python train.py --n_layer=16 --n_kv_head=1 --positions="rope" --rope_base=100000.0 --attn_scale=0.125 --init_std_qkv=0.037 --init_std_up=0.037 --init_std_down=0.0 --schedule="wsd" --final_lr_fraction=0.0 --seq_len=384 --doc_mask=true
Each number is 128 + 24 x the weight over the matrix's rms, rounded and kept within 0 to 255. Layers, rows and columns count from 0.

# layer 2 attention key, 64x256, rms 0.0428, rows 0-53, columns 0-127
[[100 132 185 127 164 111  63  91 147  82 152 100 124 115  87 108 152 129 143  93 104 144 125 110 135 150 143 146 115 176 143 166 112 125 127 118 153 101 141 103 129 157 128 144 125 133 167 154 106 154  67 121 159 122 111  98 153 118 149 149 112  67 106  90 141 158 158 156 152 135 157 193  85 137 147 188 165 127 113 139 137 171  77  98 150 144 134 140 167 103  99 121 129 146 127 155 198 104 107 103 102  99 144 143 172 127 131 118  77  87 153  75  96  98 208 172 120  90 100 101 176 106 122 103 173 145 104 156]
 [152 131  77  55 116 160 169 156  92 151  80 127 125 136 170 128  84 101  83 144 149 132 121 155 107 103 111  93 144  76 129  69 142 156 144 137  92 155  67 155 117  56 149 113 137 142  96 145 142 113 186 179  65  99 163 139  94 117 106  99 193 173 105 184 118  57  59 114  96 142  99  91 180  93  77  85 101 159 127 135 104  90 198 135 108 117 153 100  82 147 179 127 110 111 103 126  45 168 163 150 162 153 114 104  70  93 126 140 157 128  89 181 154 170  99  75 149 167 207 167  17 156  72 192 103 148 138  46]
 [140 136 141 115 105 133 143 191 126 133  84 147 133 129 141 148 120 100 128 152 127 143 130 131 150 114 129 147 137  70 150 122 124 112 149 140 107 143 119 162  82  99 129 144 120 169 120 156 145 115 126 136 109 110 169 120 102 117 127 135 168 151 135 164 151  92 113 104 127 115 120 143 179 131 116 100 126 118 170 152 111 113 134 137 116 132 122 109  73 139 139 124 124 116 140 101 111 126 159 123 123 166 129 109 110 100 126 131 121 151 125 127 120 152 107 135 150 182 133 150 114 126  95 143 121 160 158 109]
 [135 113 115 119  97 148 123 142 107 150 120 137  91 125 135 115 111 114 158 139 139 140 112 142  91 112 110  86 120 122 149  86 118 112 134 136 107 171 115 125 120  99 153 103 124 169 108 129 160 123 150 144  86 113 130 143  89 180 133 121 141 147 145 141 102 106 104 110 159 140 152 120 125  89 118 132 152 130 137 151  97  85 152 123 113 137 119 119 111 132 145 140 128 106 107 144 119 143 140 145 168 178 119 133 110 116 128 106 145 156  91 174 139 155  97  95 154 144 140 134 119 123 114 151 126 127 122 119]
 [156 149 114  95 129 123 171 132 104 131  90 148 133 131 138 132 106 115 117 158 149 128  89 146 119 123 118 104 114 130 132 111 137 149 153 115 123 157 119 138  99 113 133 120 126 128 131 144 164 110 135 166 101  59 153 149 118 117 123 146 134 127 149 170 152  83 103  95 128 116 125 118 139 106 129  87 119 136 134 140  93  87 154 123 140 131 162 104 108 139 129 163  98 133 126 120 105 162 161 110 144 159 126 109 149 107 116 127 144 125 106 136 138 171 148 113 119 166 135 144 111 123 107 160 145 129 122 143]
 [139 116 136 147 109 133 134 132  89 112 110 117 110 139 133 145 119 131 137 137 129 147 142 129 136 141 122 122 124 144 144 134 109 126 172 136 131 137 132 108 127 138 155 113 122 158 124  99 114 148 154 108 106 108 152 113 128 144 127 138 147 123 121 123 118 104 152 114 122 142  86 123 132 174 123 103 148 133 126 136 127 124 135 153 154  92 135 121 143  88 137 128 118 136 106 132 131 129 156  93 114 120 115 151  96  94 130 153 159 106  99 130 185 134 103 112 110 122 122 150 147 130 127 153 112 129 151 111]
 [105 138 117 122 135 143 125 138 134 122 103 149 140  98 148 140 146 110 124 140  91 107 148 150 140 132 121 113 168 149 143 117 106 164 147 155  87 156 112 128  85 102 147 111 148 140 105 147 143 130 131 160 134 109 128 123  82 119 152 149 153 147 100 152 130  85  94 109 126 115 142 116 141 124  89  97 160 135 118 119 114  90 125  81 106 132 140 100 134 114 148 134  86 125 108 132 123 151 130 139 144 125 123  90  93 107 147 111 190 123  90 142 136 171 155 119 131 165 150 158 107  98 119 163  69 128 131 121]
 [116 122 116 125 112 132 148 139 128 139 114 129  99 139 144 124 121 121 135 131 128 105 117 116 159 124 138 151 119  94 131 106 188 141 138 146 119 145 120 105 115 120 142 115 131 118 132 147 130 127 147 137 143 103  93 121 125 134 111 121 119 156 148  95 111 147 142  76 103 128 148  99 123 131 139 124 131  95 119 126 117 149  99 125 102 121 174 175 125 146 126 114 175 147 144 131 130 130 133 132 140 101 156 126 127 118 134 154 130  98 127 104 158  98 101 104 128 118 124 134 132 142 114 130 142 151 132 118]
 [146 111 124 101 110 132 114 156  92 162 113 131 125 124 147 152  98 123 110 123 159 106  83 130 105 141 136 100 118 147 133 126 135 124 162 125 109 130 103 142 131 113 151  86 124 137  98 152 130 109 153 146 112 107 134 122 124 140 129 135 150 128 134 184 118  63 112 131 133 146 138 108 154 114 123 118 115 129 118 145 127 127 125 137 132 110 129 133 101 143 146 107 113  80 119 115  90 124 140 127 148 138 118 111 117 149 118 113  94 143 111 117 136 122 122 115 120 131 139 137  86 130 103 151  87 129 123  78]
 [129 133 106 143 137 160 137 162 143 132 117 119 105 108  94 136 109 114 143 154 126 144 192 131 149 110 109 114 120 129 164 157 147 136 113 132 120 143 154  93 128 171 151 157 124 152 142 111 108 143 174 162 130 103 149 105 110 127 119 176 162 139 140 169  96 129 129  93  93 130  85 139  97  97 122 127 126 109 131 118 137 108 123 151 135 139 131 143 152 119 159 136 113 163 146 140 127 135 111  95 112 110 121 169 123 147 107 112 155 118 129 157 141 125 123 116 160 111 145 130 152 161 114 125  95 125 183 121]
 [124  99 137 169 128 123 117 127 157 103 176 115 143 124 105 101 160 155 141 103 118 107 174 102 139 156 162 120  91 120 110 157 157 104 142 104 136 125 149 105 153 158 155 145 110 127 136  89 118 135 124 105 132 125  99 100 146 160 128 146  87 126 110 113 119 161 160 115 130 114 126 143 120 153 132 149 121  98 153 100 125 155 117 160 167 128  95 176 157 104 143 123 162 168 148 115 150 138 116 118  94 110 148 150 159 140 121 142 141 116 129 109 130 105 104 128 118  97 155 118 138 133 155 113 124 150 154 145]
 [136 105 147 109 139 130  75 142 155 132 153 122 101 162 153 109 101 108 136 144 121 134 131 123 132 107 171 135 131 100 114 128 145 111 126 115 134 127 142 123  87 147 113 122 129 132 143 142 129 134 124 142 146 111 165  82 137 128 125 160 133 164 108 120  93  99 123 127 162 134 116 123 121  83 139 160 130 145 141  93  98  95 136 144 140 118  91 113 116 108 108 170 117 112 121 162 104 158 113 131 143 140 113 127 145 152 163 125 165 139 160 153 128 164 125 145 123 149 129 111 115 100 119 100 131 149 123 143]
 [150 139 129 132 133 132 136 104 107 143 126 142 133 125 139 129 118 142  98  80 159 125 107 126 100 115 118  96 114 150 136 120 120 140 157 110 119 133 106 139 134  54 130 142 138 136 115 119 118 118 155 122  76 135 137 127 168 135 116 137 139 112 120 123 162 106 127 131 123  80 162 110 136 112  98 105 148 155 108 123 135 132 174 107  86 123 124  98 100 136 136 119 119  91 151 126 136 132 104 170 155 155 115 137  82 101 124 111 156 153 131 140 152 121 110 123 134 150 171 126 102 118 115 156 134 114 148 129]
 [154  80 177 114 115 131 110 130 104 124 114 109 115 132 132 113 132  98  83 112 133 152  95 138 103 141 101 141 121 125 132 101 129 134 155 176 100 156 107 121 127 121 179 105 112 128 134 164 132 156 118 161 170 129 169 113 129 155 112 161 139 121 114 157 127 114 101 157 154 100 113 117 129 122  99 113 128 107 112 134 136 102 130 125 104 100 127 145 129 135 143 142 133 142  98 128 108 166 140 118 104 173 131  64  98 146 139 132 141 168 122 144 162 147 110 121 134 110 132 146 116 128 129 119  97 146 121  85]
 [176 169 105 108  91 148  90 114 128 114 174 145 156 128 158 120  91 128 145 123 153 116  87 111 116 100  94 158 132 117 115 128 101 176 125 140 141 122 105 146 106 146  97  90 164 106 111 153 139 148  95 137 122 128 133 144 103 155 128  86 141 123 169 118 144 120  99 135 136 155 100  81 121 109 132 132 134 157  92 134 139 123 139 108 124 151 115  96 129 173 134 144 116 115 128 110  62 179 137 140 145 122 133  69 133 137 116 117 150 162 141 125 122 153 136 113 148 162 124 151 100 123 107 145 138 144 104 103]
 [113 133 117 105  82 119 155 104 113 141 108 123 151 118 152 152 140 111 114 140 137 105 132 140 147 125 112 159 127 117 123 100 129 122 146 124 135 133 112 147 149  72 122 162 101 128 122 107 115 117 156 137 152 105 122 138 140 167 126 136 149 146 105 110 130  85  98 132 119  77 133 113 154 105 121 124 130 123 144 165 111 110 164 126 110 149 152 123  92 118 135 146 154 108 118 128 108 138 143 154 154 131 145 114  93 114  96 106 147 129  99 123  87 139  93 128 139 159 182 114 115 131 126 127 148 133 154  67]
 [ 90 142 137 125 113 154 123 150  76 100 113 129 157 125 148 146 123 136 112 128 111 111 127 170 119  98 107 130 162 117 130  92 117 152 104 180 123 129 107 140 135  98 142 138 118 117 128 123 120 123 140 141  99 121 138 135 141 149 127 105 119 142 128 121 156 111 101 121  92 125 100 133 184 121 114 142 141 123 101 122 136 145 134 108 142 112 149 121 123 115 144  96 119 132 116 126 114 119 138 115 153 127 105 126 123 124 126 123 134 135  91 124 152 137 100  99 133 150 139 127 111 123  92 142 127 126 135  88]
 [140 120 110 112 106 109 137 146 112 143 136 109 129 132 112 140 124 126 145 156 109 135 152 105 137 135 133 127 118 102 133 141 130 103 109 104 164 125 121 116 119  82 158  88 104 143 134 136 130 101 152 133 171 156 149 128 123 137 158 121 135 144 134 127 152  85 121  95 125 130 146 131 116  85  98 133 114 115 148 120 107 131 101  96 135 141 113 105 104 107 113 145 128 139 137 127 138 133 125 113 124 130 143 155 100 112 114 161 120  99 106 136 182 134 133 148 123 160 126 130 117 114 143 120 144 129 115  99]
 [131 147 110  76 114 134 137 185 118 106 130 153  85 162 143 145  97 127 124 135 135 124  99 144 111  85 120 106 136 107 112  89 156 135 119 122 116 132 118 183  91 117 156 121 142 140  79 132 122 102 156  96 112 114 157 175  86 138 121  98 173 174 125 173 131  69  66 118 159 103 119  93 157 146 104 118 101 130 145 149 123  72 130 134 154 152 148 140  84 182 115 122 148 129 139  79  79 157 136 162 144 146  72 139 130  68 121 121 106 146  89 153 140 132 135 119 112 127 161 134  84 142 104 176 157 108 138  65]
 [119 142 105 143 107 133 120 140 104 131 112 155 108 125 149 147 120 100 125 121 125  89 114 130 143 108 127 125 124 138 123  89 102  94 144 116 113 128 141 102 124 118 112 124 141 140 106 155 131 128 126 124 118 137 153 141 104 131 134 113 116 114 117 116 121 102 153 134 175  82 119 174 133 119 145 155 160 144 135 125 110 130 153  96 153 133 150 111 129 145 138 135 145 129 135 143 110 109 160 117 159 129 104 124 122 144 121 102 100 139  92 111 137 125 153 131 114 136 141  94 119 108 137 151 116  92 124 132]
 [114 100 130 134 139 130 125 145 126 154 120 113 137 107 113 103 135 128 128 130 125 124 118 132 128  76 171 150 145 127 133 125 146 116 108 111 139 126 122 117 162 129  95 124 132 124 136 116 131 137 116 118 123 114 141  85 116 113 135 112 129 137 137 115 138 164 174 123 126 132 137 121 129 139 121 149 132 126 129  89 118 125 101 144 123 127 120 145 144 138 143 128 157 147 132 161 153 122 111 122 137 135 149 107 121 148 157 127 131 112 126 160 131 124 127 116 107 138 102 114 146 142 125 122 129 121 158 150]
 [116 139 117 111  65 143 144  63  74 185  73 136 114 154 136 138  53 114 118 157 129 119  95 139 120 133 116 126 121 115 167  91 132 141 111 150 147 153  97  89 106  70 132 127 124 165 127 123 128 128 156 142 112 117 148 140 133 139 116 141 175 149 110 121 149  78  67 123 116 143 171  96 154  84 106  57 132 156 142 117 102 124 159 127 146 104 150  81 104  83 133 151 131 112 123 140  91 145 179 142 133 129 108 144 103  79 138 121 152 131 124 122 165 154 130  92 138 166 141 143  90  98  80 141 137 126 126  99]
 [ 94 142 176 137 139 115  79 122 105 103 118 150 119 136 118 137 136 105 129 165 146 143 136 102 118 123 134 164 122 127 124 150 102 168 155 167 147  86  86 138 132 110 126 132 124 148 136 150 127 116 123 101 116 151 144 158 119  80 134 132 130 160 109 149 138  95 115 111 126 133 166 151 101 154 135 121  82 113 129 124 146 146 134 148 131 109 131  97 123 135 116 126 120 108 151 137 140 103 129 128 113 144 120 114 167 141 149 129 143 148 132 160 130  86 136 153 108 192 122  95 126 111 118 124 139 139  86 115]
 [147 103 133 138 100  93 130  64 153  77 153 153  68 117  97 114 154 145 140 128 172 124 101 162 167 165 108 116 156 131 132 136 121 137 115  97 148 143 131 107 163 134 117 132 129 164 131  87 102 140  61 119 146 115 141 132 133 152 103  98 134 117 146 112 120 136 136 127 141 155 150 134 104 157 121 161 147 106 105 111 141 141 106  95 163 113 127 119 161 145 124 126 120 156 109 117 143 105 102 130 135 137 114 132 184 131 124 108 149 133 159  99 149 134  96 116 151  90 125 112 212 127 107  96 137 157 149 155]
 [118 132 115 133 133 142 142 116 103 121 113 133 111 150 144 174 139 138 136 136 169 127 106 114 106 112 156 111  94  99 134 139 115 139 137 145 113 145 108 141 108 137 108 119 173 149 147 142 114 135 152 133 120 161 156 135 146 135 148 133 115 116 118 140 153  93  94 114 139 116 136 140 125 114 146 153 100 129 129 166 147  94 143 125 148 140 116 106  98 113 101 161 116 132 110  97 129 113 143 150 149 118 113 173 116 112 128 103 130 152  85 143 121 116 136 121 111 148  97 140 138  99 116 181 132 108 105 132]
 [143 127 154 168 171 109 146 101 106 121 141 107 104  94 138 126 146 157 163 137 115 144 125 144 137 103 133 160 131 139 135  96 105 113 161 121 132 146 154 124 111 142 110 134 138 140 121 116 105 120 119 124 123 161 130 111 165 105 139 159 112 137  73 110 145 139 125 123 127 132 120 137 118 138 156 126 114 104  79 136 123 149 141 164 121 138 128 127 150 150  70  88 152 136 124 144 147 125  98 146 150 113 147 114 135 161  84 154  92 160 137 148 121  86  98  97 138 159 148 124 124 136 129 124 123 145 113 152]
 [137 153 125 131 169 109 131 151 156 152 145 126 153 135 155 155 155 137 117 111 124 139 149 150 133 147 130 152 109  98 132 161 132 129 118 176 106 137 136 113 103 146 140 137 100 119 129 132 125 130  84 116 128 130 136 118 130 123 104 108 134 123 132 113 138 133 134 116 109 119 104 137 109 134 132 113 119 107 150 128 122 142 143  85 140 114 175 136 121 121 112  92 159 124 134 135 105 133 140 148 105 140 132 134 122 128 136 101 118 147 147 137 136 120 127 129 142 117 122 140 122 129 136 120 125 144 124 135]
 [146 127  96  54 114 154 157 120  92 146  56 152  72 168 169 121 124 128 101 148 124 130  95 159 103 101 130 101 107 128 145  92 150 135 134 154  95 136  80 167 129 127 140 107 165 129  48 159 144 106 186 154  74 124 144 117 161 132 106 157 173 143 134 136 103  82  78  85 120 135 111 142 163 120 103  71 108 167 103 140 144  58 171 135 144 134 162 107  78 114 146 130 103 108 147 121  87 151 177 166 147 137  94 121 105  87 145 137 117 121  90 119 137 169  71  96 116 140 156 164  54 144 104 170 128 122 127  68]
 [125 137 126 120 136 116 113 117 126 129 136 141 121 154 137 134 140 162 131 128 119 106 123 111 117 106 139 118 107 140 127 107 117 108 110 136 131 130 125 125 117 142 120 142 161 114 126 142 135 110  99 135 112 118 111 100 124 132 103 108 107 134 121 128 126 115 128 102 146 141 129 117 117 141 117 160 133 137 149 141 132 126 117 128 151 130 111 140 115 128 136 122 138 115 108 116 123 142 112 149 101 104 122  86 115 108 148 123 123  96 119  76 131  95 143 154 122 107 125 147 109 140 135 118 138 108 156 159]
 [ 99 131 190 215 148  81  76 106 230  50 211  94 148 111  67 132 154 165 141 102  81 184 189  91 151 181 190 172  88 155 122 225 134 112 102  97 177  21 199  44 181 198  86 150  93 109 182 116 103 170  74  51 203 169  52  83 183  52 145 156  57  73 101  27 117 255 213 131 118 174 153 179  70 178 199 204  88 102 104  92 162 185  63 165 139  86  97 152 239  82  77 101 142 176 171 127 220  79  31 122 106  62 208 223 193 209 170 131 113 100 213  91  92  50 163 197  96  56   7  62 236 111 182  77 156 125 123 243]
 [159 135 134 112 135 129 125 125 158 122 117 137 118 151 147 148 117 124 117 129 118 120 158 126 134 135 112 111 157 112 134  96 119 102 116 103 142 121 143 107 124 128 130 129 155 114 106 128 147  89 152 115 115 142 112 103 120 133 113 147 124 121 117 154 136  91 111 114 153 104 143  87 133 136 110 140 105 125 152 116 130 127 130 128 103 143 110 155 117 158 155 124  72 125  93 130 116 117 121 132 137 110 137  94 106 117 133 104 133 133 139 123 154 115  99 150 141 154 108 129 109 112 102 140  91 118 165 146]
 [129 133  97  83  89 177 166 151 125 156 152 123  80 112 161 112 108 125  98 179 134  94 105 166  88 115 106 101 133  87 140 100 149 151 167 161 138 185 118 125 146  89 134  96 115 132  73 182 145 133 149 177  79  98 151 142 107 119 108 132 175 132 167 178 115  73 105 142 122 115  93  95 168 107  66 118 122 134 133 169 112 108 184 115 182 128 159  88 103 160 153 143 110 135  86 107  62 122 173 163 156 208 127 112 111 136 136 142 147 132  70 144 155 135  66 107 157 166 140 161  75 171 127 173  91 120 151  89]
 [163 140 101 123 101 161 145 156 134 129 117 110 126 142 148 144 133 103 146 149 158 128 121 105 111 121 116 117 135 110 126 102 141 116 124 156  90 144 113 150 120 106 126 110 109 136 125 131 114 132 130 170 106 116 148 113 105 148 121 127 160 166 132 170  95 117 107 113 117 125 130 110 134 126 145 146 143 120 152 123 101  94 159 146 114  96 130 120  96 142 156 142 125 129 117 117  99 133 148 137 143 148 160  98 119 142 132 131 160 148 129 135 130 130 112 106 123 124 167 119 129 145 134 163 104 127 152  96]
 [135 178  71  96 107 116 139 176  66 164  93 186 137  85 210 174 105 134 111 136 181 109  76 151  95  81 102  91 133 127 170  53  98 124 137 132 111 147  73 162 108  22 133 129 139 156  82 156 136  94 161 183  73  88 138 164  91 115 123 115 194 175  94 153 120  66  77  66 145 121 118  91 143 105  95  56 131 104 116 149 102  64 204 106 138 108 158  56  46 138 141 151  70  63 145  72  61 163 144 147 138 166  72 109  75  86 114 105 134 120  84 152 170 158 110 106 145 222 180 181  64 127  90 181  93 133 114  72]
 [151 149 117 169 143  87 109  96 138 116 145 136  91 104 124 126 142 131 147 121 153  89 115  88 129 113 161 161 127 139 128 119 122 118  95 124 119 128 172  98 141 155 104 128 154 110 132 119 106 132 110 136 156 165 126 133  98 129 126 155 110 116 135 121 141 153 131 167 155 145 143 117 130 155 136 112 124 106 122 110 107 137 115 122 146 121 109 120 150 136 106 131 122 117 137 119 135 151 130 178 117 140 124 141 128 135 162 141 120 153 123 104 136 124 130 131 137 111 104 100 141 127 131 165 100  99  83 132]
 [115 125 176 157 164 121 108 135  97 122 112 134 128 108 105 114 156 109 143 118 102 153 126 104 102 136 127 150 138 156 124 156 111 108 144 159 186  83 154 111 175 156  93 109 115 148 127 126 120 126  63  92 161 134 149 127 120 161 144 166 151 149 120 138 140  99  95 131 128 163 146 122 114 111 162 145 104 120 104 150 157 173 115 133 109 136 131 107 134 128 112 101 149 125  92 119 113 129 105 108 136 136 168 127 161 103 106 108 149 117 110 125 121 108 176 168 125 145 133 107 124 141 132 146 127  88 121 118]
 [150 149 160 145 156 135 134 132 123 130 145 139 130 142  92  79 124 142 108  92 129 129 134 131 162 125 137 172 142 128 110 136 138  92 116 143 187 142 135 125 142 156 131 105 151  89 121 125 115 127 147  95 138 151 107  99 156 125 140 153  76 125 128 114 152 147 114 142 173 138  75 118 124 112 118 148 143 158 105 143 158 157  83 107 104 166 102 105 158  99 129 132 139 139 158 176 101 116  99 129 114 140 156 113 112 124 133 136 114  89 149 117  85 123 155 148 109  95 134 174 178  83 150 104 124  98 107 131]
 [162 125  76 152 105 175 133 171 113 147  64 126 109 150 149 162  92 106 102 116 123 126 133 131  81 138 111 116 142  86 125 130 145  98 115 125 125 142 151 120 133 104 154 146 145 137 105 107 141 139 183 139 103 141 130 123 101 134 125 137 164 178 116 124  76 145 140  92 121 141 133 130 100 124 128  92  93 134 136 132 112 130 174 122 115 116 125 157 149 111 121 122 133 115 140 131 128 138 142 124 131 153  96 122 103 179  59 107 125  97 129 138 113 153 104  97 104 108 146 117 148 105 113 127 106 146 156 120]
 [122 108 113 148 156 119  98 121 160 135 152 119 144 111 100 133 172 109 182 165  94 133 162  85 155 122 144 140 119 153 127 128  89 163 124  92 127 131 172  95 137 151 116 114 131 142 137 119 147  93 121 126 132  95 107 107 126 137 117 136 116 115 109 155 130 132 124 186 153 143 146 130 180 130 106 157  97 118 108  98 145 142 119 119 159  99 112 128 171 150 166  99 126 123 146 105 148 110 136 108 160 113 125 116 143 159 167 127  80 103 191 112 124 128 133 124 126 134 116 125 188 110 139  97 121 107 121 154]
 [124 128 118 120 114 141 185 113 133 100 126 142 118 138 128 136 116 123 125 146 167 109 152 148 129 115  89  99 111 106 186 123 133  95 116 130 138 183 126 132 110 147  95 122 159 148 140 139 171  86 147 158 113 139 134 129 135 151 108  82 133 146 154 108 153  88 122  94 139  89 120 150 133 136 139 114 153 119 117 167 112 120 161 161 119 145 127  93 110  98 170 145 124 109 158 114  99 138 138 139 114 139 114 141 122  73 127 147 139 131 106 164 148 132 113 115 124 166 126  94  87 119 145 164 149 148 159  97]
 [166  97 110 104  82 105 144 152  96 120  89  94 125 131 114 101 122 138  89 137 120 130 117 149 132 124 122 113 111 101 131 121 137 150  79  70 123 127 124 120 119  98 133 168 109 113 123  95 154 100 145 105 114 122 130 130 156 156 112  98 158 127 120 129 113 128 141 109 138 124 125 140 155 130 140 126 152 159 128 107 124 104 155 140  88 141 135 141 100 138 112 104 144  88 116  75  80 114 138 130 118 136 106 140 107  98 112 123 113  91 117 143 119 144 126 117 135 137 176 121 133 104 121 104 102 143  92 120]
 [146 127 130 118 112 156 152  94 149 139 139 124  92 136 115 109 160  84 149 114 139 108 126 114 148 115  91 115 115 142 114 117 163 124 112 118 106 110 118 145 132 118 125 108 134 148 134 136 163 146  60  89 119 140 144 131 116  91 124 142 129 134 115 127 131 170 144 129 154 124 110 129 128 128 141 154 165 123 195 128 153 151 101 121 117 146 143 121 151 104 135 133 149 134 116 125 170 118 124 126 150 123  95 150 133 112 101 127 106 149 116 137 142 125 125  84  97 145  96 177 132 143 135 130 106 169 136 129]
 [132 128 106 148 118 126 121 184 104  95 117 169  99  99 140 114  95  98 128 139 156  93 134 142 139 131 112 116 148 140 113  99 134 112 102 134 142 159 115 119 113 104 141 157 120 124 124 110 139  79 135 116 120 103  88 140  96 142 106 143 129 119 116 141 126 124 141 123 121 132  79 145 131 101 158 132 111 144 117 131 137 163 110  98 132 148 139 154 133 132 120 178 108 145  66 108 148 106 116  90 130 130 130 123 104 142 108 104 136 129 106 140 105 141 105 109 198 122 131 115 126 137 146 122 138 133 143 142]
 [156 123  91 129 113  76 141 139 127 149  93 157 117 128 142 147 113 104 172 103 172 165 136 124 154 182 144 146 139 134 139 111 101 156 158 150 134 136 108 121 125 135 100 138 129 135 169 137 117  92 182 135  69 114 131 117  99 153 103 127 123 160 132 104 112 168 130 145 143 107 159 138 140 121 104 135 109 145 117 117  86 106 141 124 160 118 173 138 178 195 136  99 103 107  99 166 124 124 124 152 108 114 103 159 148 133 150 115 144 129 127 124 164 131 133 127 137 132 116 140 100 129  91 141 111 148 131 104]
 [132 113  89  95 137 128 120 153 126 155 137 121 116 162 139 103 140 105 143 153 120 136 142 150 145 115 149 128 128 142  74  71 157 115 126 118 144 151 149 130 118 121 144 125 131 106 119 131 160 120 126  88 115 138  94 118 120 155 153 109 135 114 148 152 126 118 144 154 126 107 167  99 145 141 129 162 133 102 160  93 154 127 107 109 120 128 165 144 131 142 106 154 140 113 116 136  91 127 136 119 154 113 129 145 154 130  84 144 165 124 139 170 131 133 131 134 165 153 171 117 123 128 153 114 129 113 159 116]
 [107 122 148 118 122 126 162 144 147 102 103  95 143  93 133  98 141 120 138  99 130 128 113 149 157 139 111 111  97 156 143 107 131 134  90 118 152 151 108 109 131 152 123 130 138 115 136 112 102 147 145 125 141 168 119 148 151 107 148 132 127 106 158 150 106 138 147 169 115 203 137 108 136 139 131 126 122 163 106 111 134 117 148 122 112 128 114 150 157 128 122  92 117 108 181 133 120 114 144 155 126  75 115 143  98 127 171 136 141 104 132 119 119  97 120 138 144 142 117  94 117 119 111 126 126 105 158 123]
 [116 133 130 119 131 139 142 132 117 119 135 151 164 119 131  98 110 148 134  98  97 158 140 156 145 147 111 116 130 157 110 157 122 115 145 137 185  85 146 124 139 125 103 125 116 106 128 100 106 132 118  99 133 133 128  80  82 159 116 129  74 114 132  97 110 153 167 110 120 121 160 141 139 138 121 151 146 144 107 111 108 148 100 162 166 109 113 151 107 136 131 106 113 130 135 111 133 156 130 116 104 113 103 144 132  83 105 138 104 107 140 147  94 127 129 127 108 134 114 118 150 118 137 113 117  96  99 132]
 [135 152 144 122 134 143 106 144 119 139 117 118 154 109 120 155 149 112 122 148 187 154 106 155 138 129 130 132 148 106 172 135 124 110 152 151 113 135 124 116 159 123 151 124 135  84 153 129 149  99 190 124 110 114 113 107  98 130 116 116 115 141 130 120  89 154 123 155 106 127 100 141 106 135 130 150 138 112 105 157 149 142  97 164 112  89 104 114 196 139 168 127 125 131  98 141  93 157 143 120 109 161 168 100 132 130  76 166 117 134 144 138 113 152 118 138 129 130 170 119 108 107 125 126 109 123 144 163]
 [129 136 149 135 179 133 122 151 146 156 162 131 127 120 123 124 132 127 187  86 102 100 117 115 133 127 126 153 140 131 119 122 145 139  88 162 118 124 138 122 111  98 149  95 191 124 146 152 133 106  98 142 167 130 150 121 103 136  94 139 129 152 142 130 144 123 118 125 130 122 142 140 117 102 135 106 141  89 131 152 126 122 106 129 107 119 130 158  89 108 106 143 164 101  96 129 130 155 154 135 102  95 144 129 136 109  89 162  97 130 141 102 146 114  88 114 135 170  93 104 121 132 146  96  98 158 186 135]
 [101 149 102 146 107 138 112 136  83 108  92 151 105 128 123  97 147 129 134 139 149 121 105 157 123 126 174 126 126 112 147 142 110 129 147 120 126 127 122 143 118  88 123 120 101 147 157 146 186 129 151 119 140  81 103 130 118 137  97  76 118 149 132 155 162 122 134 133 118 149 156 127 157 120  92  79 113 139 122 114  91  99 159 171 169 107 118 125 116 131 188  97 122 116 130 127 105 121 126 123 123 129  94 111  80 144 128 116 152 117 112 116 159 133 151 109 125 168 132 131 104 115 130 151 111 148 161  92]
 [125 133 148 142 133 125 118 133  90  86 124 118 162 143 102 124 107  80  93 131 124  89 147 100 135 141 121 114 140 101 152 107 127 171  78 158 135 109 177 117 122 109 130 162 158 118 140 132 126 147 190 114  95 129 136 156 119 110 123  98 132 133  98 109 145 121 142  96 131 119  99 112 126 116  99 101 119 125 128 152 137 125 125 135 141 102 121 127 116 110 128  79 124  96 115 104 122 104 137 102 139 115 133 153 106 135 149 127 124 120  96 175  85 136 128 111 122 109 171 139  67 116 132 125 135 136 161 107]
 [151 126 106 120 109 137 141 150  80 159 106 165 124 142 176 189 111 103 144 138 137 136 137 163 151 122 123 133 109 180 116 116 134 138 156 116 121 131 122 115 107 122 127 129 144 127 118 113 141 107 185 154 104 115 141 117 143 110 112 137 130 153 138 200 167  84 137 114 113 139 126 125 139 131  88 109 161 170 132 166  86 123 179 122 136 132 158 126 106 107 142 148 116 119  90 115  85 125 128 143 133 133 111 161 105 109 146 127 150 158  83 134 135 159  98  88 123 165 151 183 108 125 114 120 168 129 131 140]
 [126 132 141 114  74 148 155 144 109 111 127 131 138 106 141 112 118 153 145 158  95 145  91 134 128 133 115 139 117 135 126  98 149 132 135 135 136 165 135 116 121 127 116 115 142 108 135 156  68 125 159 154 108 132 154 133  81 118 144 102 154 128 109 173 141 134 143 149 103 153 171 126 166  98 158 132 137 109 129 119 133 118 149 167 125 116 133 119  93 147 144 125 132 140  99 109  88 136 141 131 124 132 106 121  93  79 148  95 151 166  99 115 126 142 139 107 158 141 132  98  68 108 125 149 150 114  98 119]
 [105 148 158 112 188 134  75  89 148 101 166 108 151 147 116 109 146 162 107 127 126 148 130  91 149 130 113 163 110 136  85 152 159 124 120 118 122 110 131 152 136 167 103 126 113 100 127 103  89 134  77 156 155 130 103 124 143 127 129 116 134 104 144 121 130 149 182 160 135 115 154 138 141 113 159 153 133  79 139  93 152  90  94 149 149 172 128 107 180 117  75 128 116 160 144 148 159  89 108  85 129 123 179 145 154 145 124 127  84 114 138 147 132 161 145 147  88 106  97 127 172 160 140 107 116 108  98 140]]